Each number is 500 + 50 x the weight over its row's rms, rounded and kept within 0 to 999. Layers, rows and columns count from 0. Numbers have three digits each. The size before them is the row's rms in percent of the matrix's.

# layer 2 attention key, 448x448, rms 0.0355, rows 365-383, columns 224-335
114:434407481475554395470486475462611495468475505470489456505461472538506468528530513526454530489413476496428496491475561474508449525454475560443428511480498524405526466514463447485572507475506430532465462503444465521549514548446443487544574436517542597484512546370486449437504577520533446471465470559495499514467451468456491516477493491481
100:505496556530482543524510476559412430544517416522487423495510527515522533449578478440418494463541526553516544463458484527328534540524563454625596498411533516498506501466494592417534491445471468507465515525557547487470573463455535491563475487451414437511475486512489555526510468513450483513525527519479513420567608494516505454537489486494
114:550457554489544515510471472498521521547393528452447467511466526433460494488450559519366511586473442497539491479426555474348478546440525451468451537528577487462518512544563476465600472575436403533480548463560591571542471543357504470541485439465537481478384526487481414494537575524413499425517476555447516518512567533555490407489451550469
097:441436476430559514490583574457523468481579523484468410446501502532472510591445469531461451478521487425488416504480527516613470451509511533449459469476486533483534518507446429470477400527505412538461421510444452477550483512522452500525531507603557592506488555453475442366496588407546535505498463507513497476442415484705501537470485462475
105:530566605535497552489436486523435534503437469444472503487466574468493503510441494449402485519521531542527524525499499472361501519460517435551547545482571533510498561556604521476572505492482481553522517476536576532467515476405475534464388555499467465574429491516530495577442546514395595424529481503458453485577623541571504413534452556536
101:443510411475439461481461627453577460485518473471518481506470466563518444532569483555575514487475429473463435488484502530664518507520403562420462457460492463499513511428394400514460558499556552460539423530414415464464496456566471510511512447535531539440587546438494494488526491489561499538501509464541453478425401475541519575419541509498
159:573495527554551468478416578510481502578370403439508408500475476549490445435512477515412515539447574483523420563501565521354479531471607479465505573474546540485475509463511522468530495519530489628563554499520574555523531479418493490486487531477459502522343466366479498615472564512476506487566533483464531482527522586551494396494470470490
148:484521498460551547465559533483433494464648482570522467449502481515498579560487565483448442445627439539505485468512494469595483456553532472540492475463408469489517496532530512435455332541474500491458450487478472460448510433535469482565460529538498518509525562529480537361497472420506576569427528492515415418566484472611492529551477508496
098:469495500519533464508563475513453481470494462442475501537547485490558542383556472482479532499449549497502576522523492528439482472517530601565542539538443570568463490496471617522563576461478480583469580510547537522463544552549452543467490527431472455485466403474543507568461398533482541484544477506514561473605569444346532566525496491480
115:543473571544517542457571537487469447541398463451455485488501515467503541445454516456403509511477557551537434556452531534318414478472602454544517524434467547420449521574505587444564454501484387587444556520569578532521494507415492471560479548419483507544368410504511511523458567470410555509501532574466528458538613486620455438509476449495
122:441465434495452473491501516509569419479470438363470475493462476507510497433561488429485477529481610524412411511493435515328493522474541518537527518446527502446502527452433478469504452519521479534486522515525487479552537472486521499526507389495472531475397429483473507536500495519448429502523543492574592511535537455606458488483484478518
109:441578419472513420549437485469577555478528480528539548509490513495481473567472524520534465529497431430492483512539463434640581566529364546453453479524544438514501493460499407518454506558541546466564435519415419445510469498532465523462527492561575489489585585470468438470492521486572491448517474437493498538437391488506502556454508559516
112:559479532541520545476513532514505490552404447469467425450488469467454572436429483449491476571527603500519414536480446501316549533460614435509507505502570499492450528502567542492545356564529466546442574457575531523592508481454569497526472461464505550520349411478497545560528561526437464508514546534550536509542539519685464419470462456461
104:462491381406509479515469564437581553489532540537541534446543500510510502561405520529512437516489458456483416536508504500644552517487424526446466500499507483513518484475457419476419465569600522436546425547413499476492443465552440507492536517561584526458545562468468497430472550475530532503572471475505482546451432534611495536466549562469
128:393564445510405525515510533523454470469568456475494495517446502555507479521627555485553531469513548457470570432536434504521472480540462552608590471450475523461576494454432465499458613456444555502536429572436455434446549450556436530493490462535458489480564527545497459516484413503538467509531481471535468465500512439411584557519487513508
129:466533416482461452554463405509561555465562543551512607524522511454470508566486568551599475472527430474507561462545439464678546494548389488519475444584501454521512500492486468529447576474502544377510460473388477488468444514529475520514497465515550487452658535567449484464503443534584439446485472456501458519427425452367507529461538548544
102:533480582574506539513497436524411544460450487490496501534517477428527565442500458522431540471489511553561589506486526506368468514433546457549533512559500530553437523519571577570562572504458495517475553487618575570515481546408516533467468573393509487563474402527537525554526494545458573464514460505465480489531603513386475455532452520533
098:526473469499470531535537449570480471467543533521482541567487460522508538409583517472582541478513469551562639472488496469436539477472508501612538470497469515549525478446477554506531527475451490492466487461524514485457502531481554498486475445435421460519555482598509582497527413539473490485446546515503481549546542454366460468525476494549
111:485574530545508521527433427548435538465453481467475532571467484548548471476591437555415547467438485514532638473481531500385429498526460445588538558506531548530545508451569512532594596478429536565533510532490571543491515545407394524494442486418486439534549527465484484625466473550467566471508440495463436475529572530327550446496449520545
# layer 2 attention query, 448x448, rms 0.0387, rows 366-383, columns 224-335
166:558414540514601504537504522528501532492494490457548468417454518505498555543474498528518417444552541542510469441486498499566450494472407496533483446463436461489426566592549577494564399542417478542466530473555516515471528434567454538426422540480425498439526488485464521474440503463422577479428536571504404453559458533534545450497508510519
129:506445510416474494453457449375485545417433564514567530486451549490505525485499589454503528482532494475520569497526507503538509547518465475524491457523552531535456479450615463548549550598440574512444518431503526549562513488421442514555571509485540413463500482531566471464424436470485487509470534540481400535446475504502595454500377507418
137:489562455476395425468486491487469431562470455557576452599508503539619487544523529503436517549381452575454511570489509554453558547545577559457415541587530528454561471458443473503419529462527490496508420540483408441437480539506551491480508487462573516598540570522541503536550471519566533530516445416539578517523514436470515574527523502432
162:558476607528573466523517558522520521437473553543586447520451584529482556542455539465541471482511528483545546501505549455568454436489449522500508584491517560574413549577628572503518490473406536586418493391627552591533529499511450533445451504415442477464450512591572486516386472479471504407481530568492433559475502584531540452465424572522
161:413588458568492484442540462495475470550525491490467404584524480519514474466567471501462562496385511540506515505477526524458499459527543519479526520449508534426603529476396409442498571396481508504475443484543463447495532500442549472559510403488522488625589585514548502538531507533563421505503442475507556520486539393426466512522518448445
166:489477481488570474503511522423467574372558577490587447524486485505492589521516528506573467458515514530521564421476528512569446483513424532484513470436489490515402506533477487504565584465387557510392528382577532554448529395442458597484437496474425426471555514611544534472426523481460466416467520617525466453475457526497580435487483527446
144:566488511514484520484477503555470421543453424538492501523502608479578485578502501501436477519460428493497483532497515523483553518475545500427406489574525521498569493506548560465435481502569492487545446573460458445439477573585568444424461526488539611575486496444495503586472462478477606523585458398525547401542520505506462548465513542512
117:473463536514528590504505507498516505436471496491428540434569451482387474517471517485460505448514532429504475477482428546500415505492404428532543467499407472474476514531441506479544487455445465458494511509464521517479513367580461612496487508512450512453486411508507575445526555500490506535488558607493459455453529448511463483505577398497
142:522466544463489541510480546450448532442471545528561534449512503502503559531463527526493465493569550494550540458487482504542396500503400494494495443441364457525398531557482527498549544520411545500427503415512513519416497404543420595439433532448482445432493482537540531436484494523482526507385546620472491453469438522546574447474515524468
143:515462486531566529516487522492498541518512506462492471419466451522488552483505457481508457437518535523485469429404516460560448501558432476501498426434416471434413549580505498458558438470379543518450516408593473560441530437508425583440500494455458486486517475479546554488508588454465495482407494582515412442499453503489484422500565429493
137:483541460520504454467472430517496454506528488513471474621466518525553440503538499483505585555418457505477543512501554492449621464515610486501487548518638535482593500457544436473441563469517525525482466482539500509579479590420534459544594457477549502574513595533527430557531440477540483484534444437522529513456558489452485515503489511446
152:535467542490522554532452569463484516497469527448565609452465498469507555474481504501475391475643533473484474383472517430558477523460437487449467455430404502568414546535577477487524449577469520413479535428619564563472470478501433531446459552506526501420482501500460501496505505434448496494388521595483424455486396598516544402483513501545
138:439567498514503472485466462514460443501512464550505485649519534550567492504564551527480537575389435548514517551528512504423561491523580533475446569568568533498562515442495437498463529452536493522499496504513483505538514522427547440529554477454523523622531605537535451546516425505507492458526433434518546494518514467448500548495479528460
156:535541578579596486534569527577521494529509488478446379473484483546504500550498471520505465454438506541461482458404564467536439427518487526557486506471494499433484521596465521424510384392376492574481498462551445498479546463563484516454475485502396531527558512495557534484483554474491520501481499519531453464534535441525458511480545460505
145:497516480508464496510501455558520445593507434494403528507476497503502374482495481498464517571482510482479466569530488468446587505499616439522508541579579538493595459446541521485469409541610457494568502589440484489592505604482522408550596496569553555502450482413434426538588475475530507556536496398474506519491548502489459543514462471537
122:516469507435491488514507544433527570430473526492477522417533480452416497505462518469544470456540569472493478463553419523521386529476378483551532441506428495554404441482495509561532499529468533462471542466437567546543523411516420561542473542518478414389475405525502527440436537507485462486515535566508501546448488485550538458497461469485
124:509425484442458577516464465533487545531457483426391573398531458482437423483463481508457500525657557420502466417506471491523483556482474430532501376507493468515455482496482540527534424582515480436599561551391536491560521491557479533527512562579502516398505424363419494512561538501469525616466581501494456447499470539535475458503487451551
129:515448525527580498493539490434493581425501524519462390479468474486443539480459548504558523486512536498533541483465547491554423445546466510575559454434543541468381522562486502497561495421390558531441524428501523543500561427541415575520495479473400418491477465579613520466391567494487492470499515576487414487493558459519501475488470504406
# layer 2 attention value, 448x448, rms 0.0363, rows 320-363, columns 224-335
108:495401513421501478562439465536536468567525520533519530469496493496470533460485516496534602403509505475511475487545575441541613532540507510520479590539358491587433530550540479523468515483412516495413423391517521607428482447541563493440496492491526562489466450489587573390453545467489543513463482404520511482486499542507569502493467455559
106:486577494448442483546531474452460590529484456480497576493509539493497419566482516501417483545595499507490470528536424558500502506537500532466468499604461447556473487456355507449524521435570538524436486533496510404512507523510538455607672419503459362481611445504532435473528458523493403519482397431549480459509461446477470604518423423476
126:502393405527543548470572595520473505531478495439518381513544535476472485537523512451496532490501484499489504525530458520518408487534628472530512454505517484479470509565395468441480565486392494524431562543537514578528507473486457452553515452497402542436543511527378491506524507527484436444488529549495524568450536457491585540483473528414
097:488551459468483502447509483500512459495583493543466421589494535456528462528488495464460493628478514552520528552458508499483444431436515475512538451424517549516529484576472437480492481533453498492523406413519493481569445461494399598569575460441463486502549519499324624405522476555501415495498546577489492588471527510482469474485548472436
099:496579529484460512547503460518573459516636475556513592444488494476484464497464530518500529556620473513466526518481463416450510495450443496441476517537421479619474490444472504581489535527505496511517386479519482419497442573492481464609657419527444602491565455534543533384515507435547484561486576483468458428465493488508437601531451541533
096:477567500477456486455525503551547495619559508638634503579540546463528442484498487502550462469475437479507497596483488464519483428539548516507556519491444495538520525609489500467515507430500536433436399329475511441470437610462458600509559467513509478521540542520464508457496496474529426583552537568511450401486528520483428583557566593508
095:517439528500531512488495419480464520497493482535462661416480453546535560458520497444560545584393511495538510506563505596527624561564479508500474529622504417424530468412518476436524572524577524495628573653501465442477413521575548585591514463536482559468438472463483453459508479514474519516452464399458564487476513480525509508548536422534
099:510595517554532546522481471513567520460606481423368385441481537571493454444471471532461471443481531482499441445417589423524506505427486464511467408409516514542424516503514516497457532488517563512458453359501530533504470406427469482554483502534484534427614489507513510529498528476446483500470472592496531369515549514483563522496479469599
110:522527535558437436517423515549543546545537481456463538468447550536503478492517497466517499653609522499452468465518467621503466449478421539468477486545544487482470493413526454471519503496499494499461529391525532448509478499517474556580518437508511497423606438511478538522557550528485510450446496575531451393444554431495467482432516468478
112:564611487512517431512527484459459469514438576398378495509539403545519502439519490480491550560599493485495437526440510498490615501444552524489480467477550534549587465309476526503462527579586461520639543523489487342540524441540519423424450557512539450453444452548533444605482503544458481520510371415488514500562499456483447404465455392446
097:495490471533486452532532538491625465424549482482487410496557486521469458352513502588579463466502587498478418564419480402443440469428463537493515500495520491529439468468520463564464498562559518482577447475502488497483575433509495535442481461577486487512466486575577379461474526531473562450487419582482475464533477439495597447499507476413
097:516322484450476503447521503485426498559419506581610616497484492455503515520481524491476514490472479485511526484477458602530520492561599501508494518560388507409494464522412451472567476483519540482465596488419475497438538610568591463463467547444514511599505433495563577469502526475550506497512424335478513447453513454494442478490544456439
101:455524464443513477578455465533485474464444529525655509476474482482492558564517477410545579568616492508471557608496454480501497500612534521496508571523437452677407490547550451470561526571425472483503501486460475562497452453541522519485522504520546502486489519468504619549489470519464407533446577399500519505533487482475517589464505471457
109:509495537488406441529510486511486454526452476535515528482476484538492500561517494513503456492576508527475488490555505524513541474528402540492505596545536527560569465404695552501443481477607481464539433514496490487468456501518467457594508536494503507518525458466526530482444421500506554465427423415495541489494550493482519551500536449468
105:441568431441518452500510471465501506493489528427480481564512509446484477516508538482548504571521512479508517531438404540507495521507578529514550471557430540500532513447427500514450497659540515477566506598463521346455452525524392469563503528492472548507541496517506496565531461518495436509527454480499483411484528470524473453427491400451
117:520516495586543472460561488515537499488518493484571555496496582563534453537498515464558518506522488502515506412383452520514370403433347528479495400433425515418516505478435479464486445521525573466445501440518482403507519544481530461422421445539464433552609487473421442610585515493488532507540486512542477385563548470503544422517505554535
097:551492609563506475594524538562510522479558551503542471448461455521454548485505471626621493410628497478474479558376554486483559457566466520470447491507446537586394487461592492515541497498464544479448451395564516569531591449474640517398472525587546389563423489520612491576482536465563445481467462459525558547512496528484487560506426469573
122:504557440442548518517460507481489462452558459543479426532494472443515548486524527489472473546588518500528566533565574500516607510537571516528508545460485468594463491446592551554539524547453617538466448507439489564482467383500419454468434579430504561508439516481575508488402482451444621496436542520475498425504497501512574522540470528502
105:535516466475509524479500467553430468434456485441461478473517522518535493409520531515530458479503509450468450514478550397485605559454496541503539490477596508518508482449544497535430491467568464541490442383462491529470511412442451539433487513514517543491515492482516465564443527455426514515510408516502478413506488519478616522471491423501
116:477539482514522504495518501399438512552458499468466512505461514451496512506526528477486479518495520485466471592579425551542512538526523475542468514584534557466506487445404461581519509486578571475527515664481493394499515461529402424557503511454470421546446487436540500489461466575526482472565442432486524495543480461523545433524500373485
104:477578501488512494529542468492544535510502587548550584543516503534477436469522515505614532470510451513487519492448465513492531543551441500507498505532447488477466471519451515498487475637554510455451406448464528450552376601490561644539542482507448306480495480493474518503571548452577419557567563510504465490447451470518496501530524546497
097:512599528505403470547449429514430509482540471505533481469507497582504486481508529496440471547469540511528477493579588424488516502577437489473517524431600530532501527498560564501454514430456435500424488328516509573515504492415488498481415515492494478504551471552530566499486510511506546542504432648516478482445512548510508546537521537484
114:477405404548585503398484527540562506524464530479520537543519498500512477482496489502557542510389544540543485439444579547511429539501635517495437442485470482448501511542452482497527510632473457514649590471461506454501425494490483545478494462532424501457499534505415549559602526450497501532546573471485495510445484538484505399518496498502
107:499537520514492528490454493466456540528463520451348440554475544485482470445521501511384490488502511556529556496363524498527428487518442493497501393373479496458491505500516581441476499459467561493453609548524514546566545446469497435503532546469544486475554559444478440521536572508430596508602623554542495480529547581516541523500492497532
110:470377476494540550486533481532471497487463483464530517460526516465522532410514514475462478380420513492486537420521531492526446545522622518478512403429390465501441515589414470484557480493477554533427445369437513549419578472509466457532509448465530496549577557469565506540506503478437487486459474512464521276544467460477573610563558500452
111:455578423444496530467496559549521515530487545614645532448487524528459465544472501435490473455457449529535492417650513604490503565489437491498463620631438414577563487554418520492443471554566580520593376555457542471410393573541453554510475481476447462542512478461456566381498482551557495524473462458553487502482484509497582553479513539599
105:510485509556481514494487530461594552500528561541496531550473576524506417520503505465504513525392538529540525412452477536453412550444479492476512392507520477443522502522450506445555497593499517446681555552482470453536505479506521503513438474540444501516544544551452401461549491492478515475580505518469469435525465488528536537521490570472
107:483610453541502421533443466628574500433497525409505458446508484519494476472495456519493482533580510491487442454462559371465493523455394524442528502423504546597519497414620509510483479596492454525495447355454472530529517388427480531443407489537503570427554508530474509570483517461441500467452454563469485400509452522478506440433472439541
096:519500498513546561546542514512461526445539532379456480475541523533539518498494484422509493547468481468503462440417534461474479566450512519514545397474547471496478482485485546451529524528473499487591593685560481475564475382488544550507373522531409541435464488498365481576509554514429506574542561502533569557532518516507553479549518487450
107:514531564508432449494513496556593503527466478561525517509511522459504421449482519524513528513486534494522534443523466412494463460512482477441482618462553523565510508588471470500409533370493443441519449340534513436462543508483506548514582423594518526484555569583559496449484483489538478538466437560484454487457548485520419605458500637568
106:526426390498561495418510459472476490510505506514469439594451516463497492431524519426494513603461519476506510505480479536547407536416617481492459317520531515408495474574393478503538513594460526457516564543482504506547545457494447540527495463464453523476554486510461393492581524534464493482513626570464512468487441564474603475535524486380
094:496400569541596586510559543497393548451500601455582464553511469500511600495516501457665501497512452454453536584446506573514453544579530538507449410494502489452406503530574518483581508592486546487407574487433463555467458412518565541466435481464490413492469536468532528493437515492510448512515548523496504435507467440508551543512518435406
105:488409537467426428464502481452396490586397528519563561544513433547535492463532482519446607486596485496527461571588418534538543475592636522484497523522486510531550477507464491520503526456584447533491558467484527471466524562546551413455614519459585434559456448489487555474510413511483513472481458464504551562537479497494387513504470350453
113:527453527500421524525539500531499459581445447572625532475505512534481447533520504536498503409435456505539532508571485546527543489575476479513470585592428512572492483571443511496499492434509534500505402372479501574454420596535494435535577521466507491561538447495611608405482487488528449466478452442499497296488517427520511582451511499595
113:483457396458536471436533570517570490474479515524408386554482524500458496467526476411582467581488482473528524614483580537515514460513573485542513498530531497552556489491477460545467515581454485462593480542494537442531428545482417531504435483500517603483486489578455473437504494540552504503538506510496516556487557549504497473469463556612
099:491447390572552518516476478493548495508456540463403489428522388474517489399521445508572574509390491512499445531516540522518502563479561496544483542577598514535511473423603518491507518511486466487538528558486496583584484475544485623543491486547559452502405445438514543463513562510521534467475458415513559572535488553516545475521522428495
100:490490537520530474519395472533524468420543564496542493495513474507436560570485525522603579523624520491529512478431585415505515430516513484446403494431426518539393493393632478487607447589412465530572538389540462589495456441460529536429434455496495584490528509537447658503465541404504459510453537408499459631465555565503457422498444484447
105:488615606459458509564544551554456430475411458410437392390503429505514502498510532508455472502540503491502495505576486495496603503530526484537504553521544531600471521483539519517460543417461502574473505377489505497442510432497468479516492478478511486449527496486526586493462478462520439448461406459491521467476479477504452600480459453468
107:528610529463490549501546501479569484431551489438398503485526515511532490506519500521472342505466485478511468440478545426505483530336393483514550443506607453413563519405514531475446504576548484505541409642490457362521496485502429531484432506520480540459476500545445424457487499528499499536515484518512458468529509467533491490454508591473
095:524427524535514439527483492521562492486514508525583493489484472544471566485509489549557520479626443480486460488414525536522512407467443525483467495445365525474459523520646550571573473494452486519298437440555519576529540532479581505431536491501522533532416441458475502540525533484522565494460520520539457477497560561501455433497483507534
113:465491413532528487545420421409416500491409473368468510469520534435469548438498511541476564486346507516568470504435509504510432491609455479569480447500484538392483501462493515491566479566490525529438639603444510546536489420492477510498486530436463397524532493422501573530474512535539469454560517514519531534473497476514496413460477369424
104:529601547534407443486517497523633536486486526510448621430479459443485503536495523518529494517489444515515510501468551451471627492538400493433469554506464542462550482450585529495491515613464433546506536476530475467500391537555600493542493539474528507499511490539536561512567488480560448549525457419533515540427479471536346522513481585588
107:443522466440538532575489471467552523507534459493501478471549571521466468487523500521474498466602550467495541536466466481465503500551472486484520511529436464622441492518487507556502529444557533546464418636558525476511464485474417466659553485493416496513557480504591496465482450482490490489424518545452434393514524402475562647554507429456
113:514467443521495513482545525462466526557509497481524383539519584587508460479480462465443453539438468529494499612522491577526399467517507491461511563514613543574517509457601534468425536422567574503508564707625536468550450425507454525512434509536416450495419522497444406577439506542501549562505467547499492573558560576515662454482542484504
# layer 2 attention output (transposed), 448x448, rms 0.0331, rows 320-363, columns 224-335
117:484509462494429430553503507542482435453560445532514465554577425492567502501428479449468479389492367542536371480523487562478498585529489479479512390493544499431554557513473524502558520358508476544558460505549419445514479577501462474569568627571436578583492481500471526467434426547489436515581538408490451429603575521560598516618520490417
119:490513476459421496452472499489545480522471479564600403424479551502544486548554605471494520526531305523573523527483477559549585513482418559529511575462529408546439611579459460590517458428417580535443457450475460499490585509475438434442536531587492517561457450531531513435605500515608484508535493439554531526494543504468494423493594561514
133:505530450463539686510513452476553555486484502460549443427390586561464569482448465444545571515493513494489520534427449431594613546492438470505528542504525438413447524498550534522475431456494535529479590533510570521543462411511456399484438538500502462444464520456492479585550531534548618457509527585477512553566484568512459511532566503565
102:482466512449643516469567466519467524537514491556398461545481512517562547473495486543541617352540497507458465430577393501531517433541477502508466530452488477497510530487510556462529508468530501500456602545473531501506563472480528430599471503425455468520508557519456482589568671529435534397545428581539512495575508481501463461526440492487
116:509513501461382444473495489560457558461512411473477489463541467374552492583501598581476497422480381534616463563505439600502494447461462573554557533576533463599439564563502433517563498428495538570506510491516439489498585572517474482432506523499529504617529491469568482484596492550554481465487471482605528537494538476524479414488453552470
104:518555481536537444463503480547509521486481552591433440576575612473578498527337426519562625466531472461465442429536451562492364375516525484510508529496523489550490502447481458542538537431518491473452537547549482449471533540458470480614504498410484487512515487533468568521595550523446513435526447518553491448565541443641532426528499488380
106:477524523509462453448475519418480406522437472481568441506521452493498433595510519455427456493419301516612503542484564541506517549517448564489463446497431456555444591584470418621551534501393625508496410441435388517507490530540357465388539573506448499558519455491491485449498395498574474566524481397628435543443545463491544485554563521537
120:486430515534476623526498526521483592525576468447523509468529474466472507506477527557467410581519608474535530538559519525527528546529493430513543464541462585465557419544552518509479512489551487449502563520521562450508435484559555583442413530454519540463416544463561496503430531541522515461539543590581519617430424517486493569528387532473
125:512499397581470479449488529455641524522528443580468423449485609526499460569584462502469637544495313494593520471500471540541578419479468477499523580487501476524516536563510493562522466420431566408441543522412505430509543501506444440465427572481528535564495517531520512454560518507509548449622484478632537557542507562431501434542561505420
116:466540535448535427382545507438453449485469447456568497537403498547522540419682516508481430540448502496517545509572579495533506623493475566477442506536494553515490510465430534532539388560506552569455501427477494510559581460478519537465471419518558471486532424423577438434338416461560496571487511426541499450461499448455511577437497567568
096:492456467462490488500533491481526611540481421510522517466561502424502511521625506536455394476475597441526515459623402531436469476442455484576535479518527602568446452586568493450544573518567429562487493465510555502450510575572587657499488484484548557477474514543528500473450567489548465559469484480493531505464494523320484532431492519532
110:501551476510472490473507521516541404425457595581547447598456476517524471479619489422484526562457299554495518480435532497521559501512555563461522545543564380518476617428382493554486432432408528512489433472487415515465492557387415410528552506533475532530499465471530514492476412495514515536464494396516468386532626494489507446518605500497
107:479521499505500424572501501525440441473509510556496460574457457542571512468426481486543514434538485566469452498516525536501509473574557502526497468506585479411557520440468559469485510352561458527478478479571412481535532518425370487529493488485476514529502471541490484534308483468471518552522458477423420438513636490562536436582528494452
110:552526574535450317562511565488497453522426449455495483503548451496534479469659577509511537526506330491521515502518604539426396547565513488453479533498423460579576474446431490478484348462509512501530425433488446434520469557524451512404502459537593523563514478498479533485355490458435493624539468423483450431571499506494573482539472479490
120:545524503505571485415560539428435504542407501522586398551460517565498544467530496496542552520455349498508561473483437490569502481500450545496523601486548448563393567479462500575606474516514529614465510433445547489478616513463461448468506466446567462522571450452494525472531482517541555529454430519549506465500538453492469507450571493561
119:448515486560415472446493542483512504558507566570438611498468554530479473503529412479454581644527531503583596488512498542573563391483502536461528508562525549514449532509506469546493539492402532430457506522413486475428497449460571522518457521455575476490460532476574509432612472482550524511467508514622547589423506525497495466423502503535
107:460480499406547415479474449494590442491523479483475506549476544475572448565448453443486437465525587552452450462506484640423513513497541539557534436486596554433567584516512510482540503402426517472457462527551445474546457522516409588575535546561419513551506515631512477421522509430437455537627476502433432503541531511530569439554595577403
132:518418535524487524538505525481407554456549476402530453505480383476499567371380542529538392433457522487451461514551573481478429598523522491511464531551542553491574418470508507491483595497665411548595489484600513486598465506481457525481406451469515528497476478372528481541232476496493519594502562512420478536488509458531514546428467434569
128:473501555548478504561521525552437551471484461440569524541466456479520529388545494566511440595529612454473518537617594487535489559522553460470435487531476585498558418470506586472478494498589477489496474490601551490544503488520536567461419456498557533445450481410576487512251460492461508549432544481474459492495473491492515589453400504515
128:469415529460497451457543493365482487527387567532542439522514502578537585459581548366489472533482336466541522491458489521486506559503441595469470493439460421524435610508426504580511479541474512604485433402462473517528528481466476420491480453562514470490450419427435445458441471522532520600496484420485509451449531425460516493491581505623
124:569545520502506434422470525557533506473530543572499518551472507466464464609519477575500560510546491524512531496499494559497444372469542558534554546483534509598423482477467483508587489541473458457482483531424468444451526557452494492513575479501503482500528505636542569469758558494561454393428412509559571485498516428513441424461432558490
117:528498549562473511619511538572494552465585487428457546505551473478465448460472503608515526511595619475452508475513573473503453490514628447505521537517481552448625370450546559395430465497602429437521532583589557464517446488469555512557463470510510541481469518454545500528415546477401519440453560557431498495544458541512466535491366475443
120:549529457480603564372486491452541481518533553569461506539470515469409474605516456496462471495385488524519555465482392500525551454460422498521550491497526511500424515536549459530572541538412572471398561525381513533432501490501508509466508576447479482448520573541504505533688522546562497393457497621600518580492524467476409523470528521506
107:503504513530497578453538497487464437478578597498477491414446497597432534538432538492536494568544712491406523496422599391480415525512525450526430434536516536412559417484561460512440520620520423437587532493510515510501425437526636526524505460422525470402545515470446509559592483466513478547422598597439598553420465530538477562439422484539
116:531533497603478599550481529527486531459553544554533529580481505473522472407384464545572395638536620458434503476512493502531546475544605399472516533585598540457480452467513557519439523431527462475485492534587532493450430554426535550526510510455554516447381518437567489510410459498519491522452545551495479575440537497595425487433476494493
112:533446447471396472477474539506515527482485526595465507479620411402404444490508530533515481449462353474566480434549430514434440455484440502467550461495477517603472500471535496534599477523479519501525500492417532477439501623507517493539560541492493579543478581584479515509577526572577463511454464494558483421453499439517503503508480412495
107:507495502482532571467516511480555530572515550571449543447591510456390464600574516545531442513450569461535554460481396462455502394472494508506511471503475498501382485591568453523509593584439441464435519519450522526392472545527581540489523514488535493444511556550452527508739579524570474441417485580578585569438513488365400514468470503527
117:499476469537505509545491515533463602531556395446429562523512489465483501460469490597486433441519671510463457474626488499471480509531572418547547482526531650467558386507531585414540531458610368503520559509588601457534547528528600615547416504443523534489522522500530475495405493475466512434512515569493512533513492567435485558463419507442
110:496513575461524560512512534463419480533538453422572527432414438547470480553466516540464457528505644525511526579476570454566596612504439454489429444482486513413489478559575513503484513575472584502485501483486546538554477422579466521401538497481503437414541493497534471546430455503546492527457558545522481636397439523555514605519462520559
118:452561453513443492501506458568569571517489446580435534481616609396491437559437496549507541454531486472521467468583374581459457370455533469564557520557496527568480493535527446510533568412491470443439504541518461489414560579514535608562528531467534571581496515565476543451637532492505500441520472526578481458549526506465488418523500486404
112:519505517479575553479584525492552556531510610592493515507479539471469524491537479545523524520475550495515576489469452414596564395480445545474512522534539439487376523515495511478466526548452522434436578508529496528516529463414612430507492465461577500417520518412535509546639567552536488509389493554552601541468555454431438515449481478613
101:545537576516521468431483529420497457455519508421522433561380536503507539538453418456478523562490571519512494541451587516506516476472526559463471485562558517446523488421547508524507557519494532496492501545500486492617456461451318474455464480536477458455473480462526458507352475405521513524457495425456445613431525413567510505461559561578
118:499606513493526383461521475486523391432405553563496480588432519572602536467662466447504583500487385527445502484465580512494492475532521565517500548524526432492522562426420537508492392420439526515472455480520406518544556520438436428553506446523508517524505421517489488490430401435455499541504463405470472367556579490411553417503588515482
121:529546468556387483513465509581543482425511552538503415551563533488550487457445488449567570520538320494489426488448538545471442464557592491442557536534539434539529535441454458589467460378461483509507480527539443461491448575444432434572500506528464570611449502497501554490492442535488521529539449448479448387545589523581536437570512492410
124:548469488508559602405556519473483551533472423521552445479477482529486572460488434539525598450390416450489510516534417521528449511459383532471468492558437509585430472490539492620596427537559583543482576478410577536536522449625487476460450491417499477485535495420484556543459530624454590488510446545593486441566467443531526560523493452494
105:464449490457559516441489423437489444546487513468514537551488483494488566542471497445374344400493503514461455489475487490418547622503473470509437370477456525464491576544483414508549510495417529542525525437466519538551421462550480499422476527530354546454478534570436426531478477514516450561537498518458458500483505513522492539574530528532
112:498475492418547443548475514521454498483562454471426476498447426464515512528493519510472491368512521621468447533513468564547547523553486522546578464493546480424561511510519565407548483425519500549429550563556471458533523467413473475480504562507428446560518560509515491525401533462444515434515501501490481521603535491475501486556477527455
113:507490560492593582526489432462475513430478458349519484564425538524555564479493572492479441550527494501508471547540582513494542597531578495505518556507494591414575450454520576491505412447592488530543506520577509501574479488502385514525375512565502500516454488473539410501347407442502593471585543492466419551530450499523494529531471550475
122:510442498528501567482527540480454563542524432446510519433558483475432477496590531553481446544475567433560562472554477496490499527429438466472441459500408570575479458571563496489526486652543538506514511495417614516455520459576573612452477509481540498477512510428523475496529533536541517483468526532546515526439391489459478592447415464560
113:497531408439516405483462451518528469478527477512462489504453539544547492526417401463478609489508444563432435487478533508498506482507517517526514515548592466455608557518446500445529519402472483435557500513489430437526522474477449452586502530516436524514515502529490501460509473432422488517618470442447548462607491570509580409526597539381
112:502444539551497565516464532415518399481502638506514474467489478637442525507495499375460474548564501538501507437386524416516551615524565500476480509413521470372520481427440438489456545584446462551536461485442521509488427452445512426481497530551431453425482468494407495523519475461566519531428574547465551532455519532480438536517528533605
110:484542532500547489434419533498458436459513440472462465554506441479477430649485549561502505464407432556557459508498483569441472477502545540531523534478487539529475489540475420532590483507433542508497496500386438498466516556544447523460513574483429495596579497583484513469665466479498518404532486480616470503493515492565504447576485560439
118:585498512528375566531474529468478591524508436447584447371550530488501502501473585505562488532560459460535554532470491522535503528497447431556501557545551498587466456585568482578491538494556532533535482452540530506496497528505465495419501506543561477525451484455521518474478523533559521556508495532482519607472472513440469493447506494538
115:487516506453466409480527500431515518588326466476584523426486500502523573559444402392487601542538484464537533521471545456528482570504411531480404435494394450502527550511534454566470545518439532483541499373518502502561454423608462452466518461493578542420526481474463447467378518478492452607511524518449474547440472461529591529570587485559